Part of a small language model's weights.
Size: 9 layers, width 224, 4 heads of 64, MLP 896 ReLU, 9.58M parameters.
Architecture: LayerNorm before each block, learned and rotary positions.
Training: a variant of Adam for these matrices, 140M tokens, 8856 steps.
Each number is 500 + 40 x the weight over its row's rms, rounded and kept within 0 to 999. Layers, rows and columns count from 0. Numbers have three digits each. The size before them is the row's rms in percent of the matrix's.

# layer 5 attention query, 256x224, rms 0.0794, rows 225-253, columns 0-223
101:512515540482460538476509484423483450541396450455520504490499415500523580442481494573484505501559528485480484574446485508532585499522466520535579457496506527468531575529506509474479458582566465521495546472478560506453526437504455505515487525518466536540556406528460451535505511462434449474472498466530503452537488544495566488550485525567587480536454559488484531421529543493515465482497463502470421499496469513469536477540426468519445472568489430517510462479453485540451478496468553531560448485515426473503543564527476527529491509490558516493574469499536500529520474530428517508472556416487527428463529426538436516494528526529446559492510536530538503468464436512506471426533
090:461505485468552502490502469474462552454574542539517513497466498523461481530570488446470531535455465489507490445561529543489479435495499463487501513497530523443497494459456486457481488474533518498524488481472444557486471527482581539473538504515465470545514529535522614504504525575566512496457498506444434554542478469496396471489540490464537498465565423491475534505495516450508548453531587509570606458514459496475455552473529495489514443487469544452511505455538483521608513544530423511497484524536530457475444409480471445504541535463512496537475543511471566498522581534503477438550471610484521517472490448399563500518452433464503491454538496475552463551491512471434483573553
089:491488442456579463420478484537532537493584498509438507478508506518523482453528443476462500478463507503547544426557516573478470461415525538533461477461492510553453576446402430511457532493515481480539460540521510536526473501510496490472517532593523475442505508584544566496447442599551501520508442532469483503536500434508510407559493508464478581485536494549480431479444488454563474485474553432509552493482502499428479474518502503533520541498504520487500502480566483470535496480489477439446480491531547487526484519501506470537580497486519538487467565446416518475440577487502529515523452608402496534468465521442556478437463473486480516499533475495499531557486479528489471577506
083:486508576505439521552479480551573531472543498495534505490460575478592551477557491476546504569478463487504498484489553505499491467488391468477416520494466541513561501525477510518464519453452559480447488505571530542477444498475436563431486463562547506552388520446471489468525424565535561487518520538498448447505580498548413511440511476511533572528476461522445426539474433464515488476599526497509575483507470484556489500499521538512518453537493521515507513510489517473502472507558464518517532493517539444502583447473570484482535450546392508452491472516466509536457511480397525522555487539516522533518489487435552555542499451483517479494497468511467520456508520480522445451492
081:616525635480505506478476529505508429509474522508489479484490461447510520487459504623487475458516413486494469514529525549527553506558481545482506509510480494434596540459524484492485447525519560540443515439531548518458515499498471447567481556447563527547488489470405416579525513442475510497456570479505538515500590515447520567523483501499488501478558480489491521525506459549507476551476480485452532485494495499473499483486507562485485494557505510527481486474463473517458463538481552462486566514535488446507537514518538508527581434569554428487512435540556519554549446457486500534492467508500568410519544478513559588533507526577485537533497547527443499544527516474472564486461
078:453458558495435433545568504548545503528546537497463405500485538549568548500511531501470481502483496537537531507486468433471451488470490459500453452551524523535516533556490524524504520522462450477586488477460503541505479509496450522455474551528541521483434472453549507489572473492552530468485507547496472450473583457455509568414485422438507476499467516482473482570445417524532478471544530523489441530470504539545470528546548495495533538478506511473486489560425520410498589505506496514497480481478534631561600517439532438520441504516439506484512573578486487515517526422443485514517465488491565555523429498517458441511521523420479472490494480551453508458517547501531534498508
096:522473567473491478513462486578450473563485531428488462543511543502471536503541518509492503524494503555470452484551503513470472449477423473472478505522487578496563488458501549483477560562500491466464521469507590488441461504449423494475492411443512479505467528481487478457483550524495599477478540491470490508504545552553432579476383464509506532426533569581499474512508447507523482511536481469434522508450492465556635480497506590495454520513515447450483437519460524490416578542521517490543454525462562433510535511489516538482517511553509430536550471531471533527479497555477522495476443465477522543484524478487502540520489514435447465497501461467399538474428495520554499451504
088:490546455538507480531452536452489496511506427580525534572499521451475492450559581527489514554506529585475472499510518450479471528459542432512546437492468503504499434451535486537594501471453491519521466535448523446524506591571491473538498533417491462557491464514499510574498611384548514472509480491543538507486490533517492583444476575506455430468534464452494570501524489585492506453484484567482425513591518536448499503474449506466497458467449488451492535500459483536505503547573507526497489470446443469506464498488506543509401471417488521544484510428479506488512487459531519519468478534514529547471502512510542473488499517414437478515500461525613513502472482483533487488487
094:479516431502511511492438517549497563486487516489533559474489571527584501456480485522489516516544477554489548430503545502545489491512548531519510406498509481552473516505487476533464522474497439525477449561422453537466527498533593503465507506586483521511548481587533617501441473572532517478559456489467411492537458485497462460517503495462459482494485497508457448471445528555526512534477509491591508485588514473467513396533474440496547491473493491472438511460517518512574485452482430536502508459526452451467481467459461463529439464423477550481514517459473506462481588501534558496481476523506508547507498489475466503433437519470432487487543490493629556482557459499532423541530
097:481532441508555481461508435502487472532541516535519497559521501452424534487498503509530531508477429597481483516549483516484516510490538514513584487522489526519480477418511456506596479493472489457558516531435447408465546565547459473500485482426416441545483455559478448596529535434529468515511473481490547555459443559536537514545482534520486452465466543463503630513606578534481489484439515510501493494494517472467517582507487433472508481505446503461494476458551516547518490507512488502490532503528495445524407483552549528494446551453577511448485510434561493586524470494524508506430538497579498499458504488510508499425483514521497490510520493440515467487485515526487446461588
095:486480410570490481459515502510536587563549517472455541438475508529515493526516487414496494494503495473491563458511501514513482464527572569522508474482499486540441502479444480492509500491463490457489502522481488537450489468499549439476555478595480586456561505541549572483472481567512530518539500548508499527527434445470513416575518456477461471532502459525483488456481547439548501495445518499586496472569481474498495521565577430501525571427535490543502444514537418496555470440439493434477543503549526541529489501527482432522480507489519577407489556523513497511459526511512556480498507475479488609451501466431505472515467381557508486470541494489498460503525486483474426577507
089:566503455513558555519543468493454490469517502458479523504531491457415450494462550490506458477467473481435496491518450516524567467545500568480578546468501541498491518486477543454565493524529550458459590476499493413532522467557451418556532490473495489494536500500469400514518459454474485535421530457457597488493443509445533525603519506545425521514439543511567555498541536460459499496480543493425458457471447502490491560483530525555539513549511526562465474494520458563527469551529538543451524480579523523535479537543532528516528547514550483480485446548493511492453391545516543535544542488536521483491507497553547467564477473527532467582469542456459499555436503511430515486504
083:446574482551484488471472566476451497542477520543592543483522502574471507442555468478588459480476513551487499504496522473501517450477447454440491489472506533525492483484542526478462472489493485510551526453574504497487504466509486566457515444454450464509554496487537518525502549485464487473468495441566487463547486495463528513520534588488501513513546501489420559431478491549510531495486497556512432500542499503454453497402458553536519513474504470436491541507543550468525517552461451544456523492484488427453516572517412514529469558476532518487575472484536491447436494520525498542525557512486387468569474569506557429488526518403589504411450454424484512494417493540528546532516
086:522523436565509465475539524552500491462481489540512494523445521557508509490481472436571454442417481578531486426474520518524506436510462511445526476492424525500521521552457425505436494508467528503517484503504495520524518513491564538396456523592408465489509542594522523456488476564477428466459552483519488524469501513536511467496492461470574429523558517490466565484530512482549479548471555482521464482545486543455481418501456453500532570500568472509549461484534551497517507466448495556552588526611547525409458516505512447550525452465496508568529521469525503489503535496514490464561515479451511479522578416442460510521584468454441524500499530504515509505518486456524449528527
094:443543455569483507475482533457433434519538478550514490487486524487529465451589455541496488449438533519513464491455487492542466515473450493499487520528537520488435475511547477452516471509571458558573526515470510521492492515467485573516502421443459479527508498483462562510495476502528472451499503467556458460518500488493518526530463523520501496518497478542487486431470501470540516625488522516505429515531538510503517508452465577559526500551502553436394630469515520563582469447513446488490509433553456519541492462521435527498376460467507472517584563478485547478530545497485528500509571514515452515490470516528444477457487525470622446551454510510560469567486543496503464542466
112:428498435512460450548540466535522474612589530466477459480520512516585480550538524534515514499527509477554540555542531480556479489478491505479470457475529482565475545552529540455472487477560576565536493466586547572461473458452551536479470471543444524428587510514574498505501506510488447533566473505493439470456478459477486500523524383501503542490477522437488442483547526538512473499569461527570501467506482530515454423446521479506486451477537494521448507502520551530498503493433515466517515423609483547500425460430503502464447481469515476547446542549476517444507495457543479533515541481496490453507427501519479479492543504464560569505527506501490429573471557467519462522520
091:437445521449490476508485488511627499544455477505535520497486485558541519516551529473517555538547552516516514522495459467481530513510523526515446519555478513522521465497585479534453500506398492508496488598513493475519521536566456465451527498536538510497540487484549487510448545489428518586525422478480485517532509466490521494531545563451585555520493480473461463474460465492415547441502431513521534557498463496464488441560546480466473491416471473482549484529544497477486491484540549499434429450349493472522541529478532516539551515501441487512469469520483426451421488501499452495465446449522461393479472529550513516448477502479478578452583470503462485499540507473514522431470
108:526538493507457475494468457441506537514446524442513470450464530527487483488570504509506484471461509532444512506491464516434560488546386465479498582476471553477543541404557498492464547525487494549525456516521602488593481490521473504455540516504505522501506559531530465478506518415539578480432497430508440476488542509494554461548485547495569550519537485427501509488506519439573495503536524480539482492563496540504495567517499473509505489482566535512526515551492414513507486451503527532524479464510525495519505434545530533536532494579536454567559521521493466474549490524406441459476422508506472447435500401483442503573522507498512532433430528430507501532437439484520562444440
103:488454510502452519394497443519586477489475519437461544457509513499491462506477508537448504453498612508494492446473493516464500484514531552516553576503570535475490550436493505549487529507555517460476520510528482513533411462521452467555460494544541556476515507539521477460488520492473474481469467502435489515512475484488581495518452529513461508545559514533531408504513485475504530557508485446522593506466473509463474522528520510440415557463479528514538496496485507465432503469513598503445426482471547557599504494495482504496575471553516444562477516555499462377514442511506491536507402420414547506483483494583458517517507480539551559540510556530423463491481485496469487476451
103:555481456426459424455461447523526536521442520468480559510537514566515483506511499601519550540556618596488564551507469497510474514500520481501478488546472528485508463478546495572538510461483506469521534565499487479514549574538409407478549491486533454539507501454535529434419562458517545532523453506521479470582496493462488466528431539501512585509500497468478453549464504492490475486493539555522521532478519484485550503594492478462434404424515470507491495508546478424511498462478481486464420481401441487562513504534499539491531508513467485505458524454485462456468491507443511520446490500552474441484477514532437478474380574459503535498521492478504511462530486515481523460452
106:517464583537477552515512574507500602445523541461487445518522520434559577512494516418472441479421487450501439491480503573457461451462549430521513533464536559551477504500466473527401512513458494498426528504484523521492509466514476521450477479536499458526428507554469442521526460479525507415502551467508494518469469589532550504487543486540549464526545487548481498581455504473476468429529511471462524453501544437488465539505514465514470588538471514482531468527455483441512481508518558566521557565562532535513524458503572458484509486595477448531502529540520506579485500466486438484534440500459544592527551445497478489520528456515490484437459516552444491572522519519478475446504
121:417521509430483497507543442570548446536514454457501568433469566509547485522480561556498562525550478463538507557525537476528512569543466551501424442488437456527586462518600504530480449464494508519539528524511480515476529483456415534516497470486573511528507487421509520452459474545485442596526446496471467518548496481449463529475490513420522593480494530508480445496506445460464489502523503547506502565446547520548465479540567507513552487504511485467470492524559549523459464503513441438475513481465488544554530545464479532454459483488426517427468490559490468439448518492492535508480513519525417457505439542532510453447452490460438560501552450499502482507552522541578534480449
110:575528483523468531506457506416496606482388497464476483533521488460507550464527508467470495519503471473394490467456499493466533471474524575508508507544474491564490533504449538519509430525463451472397484490435588530458526494461580441476533504467556569514479526495459557634436534482485536463486490499442563489490462511527500495494565521486442492491516425432516481500453479542493503442485506542482505522531556451521561523515444547500543521478452541500511474554452403482480452524512457581465536551461511526519506461456506453468471533540489527525539488525547510546471538513522508482472520528429577466468497455478437583535485461507508504489449531524546559517507449516444447455517
110:627483522486529504488547541461465581439510522496541510483516490481466513537493521457465436561470483509486420513437535534503447448404490487519521473471540545543513529510427479484489516537433493519415480483477536492526543527515447509478518460491475460522379520536506412528560540434497547417457556481523492441450467564538507493523534469556522444532535447522482573549463513575501454492513577476509490476468528459468520554479500530487489526518479461525516513389486511503553532492477564553535565572532531481438447461514486451516507489540561516504601482533506517567522481519520440463487456514488557527556559439445513505481558433529504470510467545479494514553494483508460480472539
106:514555494468530485436456565468492461424477518544556460473409523522525450436540540516497479496453439508498454519541539490530488453496499503481541538468454582603518542571481497452380508485530505445441523482484543489472518526481527471535452464514467495470521485488479555558547495487547460450448540423538471475459468514467483522432568504481482499509554521487399443515496489469514564449507490506508537514457541508500547548435431537532529505560536547469520471477498516477531516560470461551577547453509519447446507484517545500560496477556529558579525502440486537510488574530458516472503574550459538480491492485487483545503519483407512489468351517462531519510486519571479502480511
106:482516492543464497557473551462477516458477520574506509534521486523510557550522481477519438538463602538530460496457500524480536386489555385463522530531454541514464479488491469537470536553470471531456477453485530472509516429548482606448493529561431438510474439560529464502495467471503495402465610435543434535480566550483565477493539485537573483470539515492461597491538519540485544465549431499504511461481511446417443435496521481485464454516503508497546469519476532502506537472482559538568582517532478486404492514517506515527535496528521532521520542520461469530505523527520470490555498488528425519512599475462487530499535483460502468443467541519474497499505532497496498526586
116:414477481478566554508464543507511442440480446522404498473531510500506456458482454493519503503505492507526496429509441494483504527579519548569539523524477492435490483506566466528453502513518491491530495488502448490486468486504555471581494570476533461410514452454511580490507499561541491552526432522492608570530502476453529516544442525471518477459453545563509461483551520492436547530489461512480551531553408516525484501465497521531483530415526507446462451489497477488464484548534458450484465465481534507560500557523486625472493511412479504455522417427490458478448481445540522491506530508516506540495455580599523499550509487477466496495544503574518485419504567533479523564473
114:479551502483538584474472575507542449454507465494489494545496514517420450464500481424568508445503484552534491464464558490538452513444493545479497517549535494472483474517496480496529503472553444468486513524555428512520442514512463509574492492478549458481470519493456486539487571462426509522429493570442528587512481498514507554549509477506455483520535495531578559449502501440505535494480481498439494503464489481514474520472472570477556575553456433458625552485511541535515495479556521471410507492433457482419513529497498452443487493463488553459474482525540544521489468498600501491529560518407544578539480538524542535491486515493540440598508450563485524487498545556502473585499
118:442491515492492516498491488561508445547549504468482519476508532506501452453510502550525539506558450518569500494511494496522469569518461533512455433534498448439519433487549515528527456425543568480594499503543450546423469523465484464535495496485531464499587504417530512449461507547495467587580433555501493471494482420475442483431482487450483537526421510500532425496560502454513478505479467520523526522493496515558486483504529524480477493445503495519392525519532478493519477529492454451448406429492470554540514485495489552502439488486499441469407523508489496487492544513494595525492529553534437484463437586539518410464450541463497466524522387519471445493510557526570525512502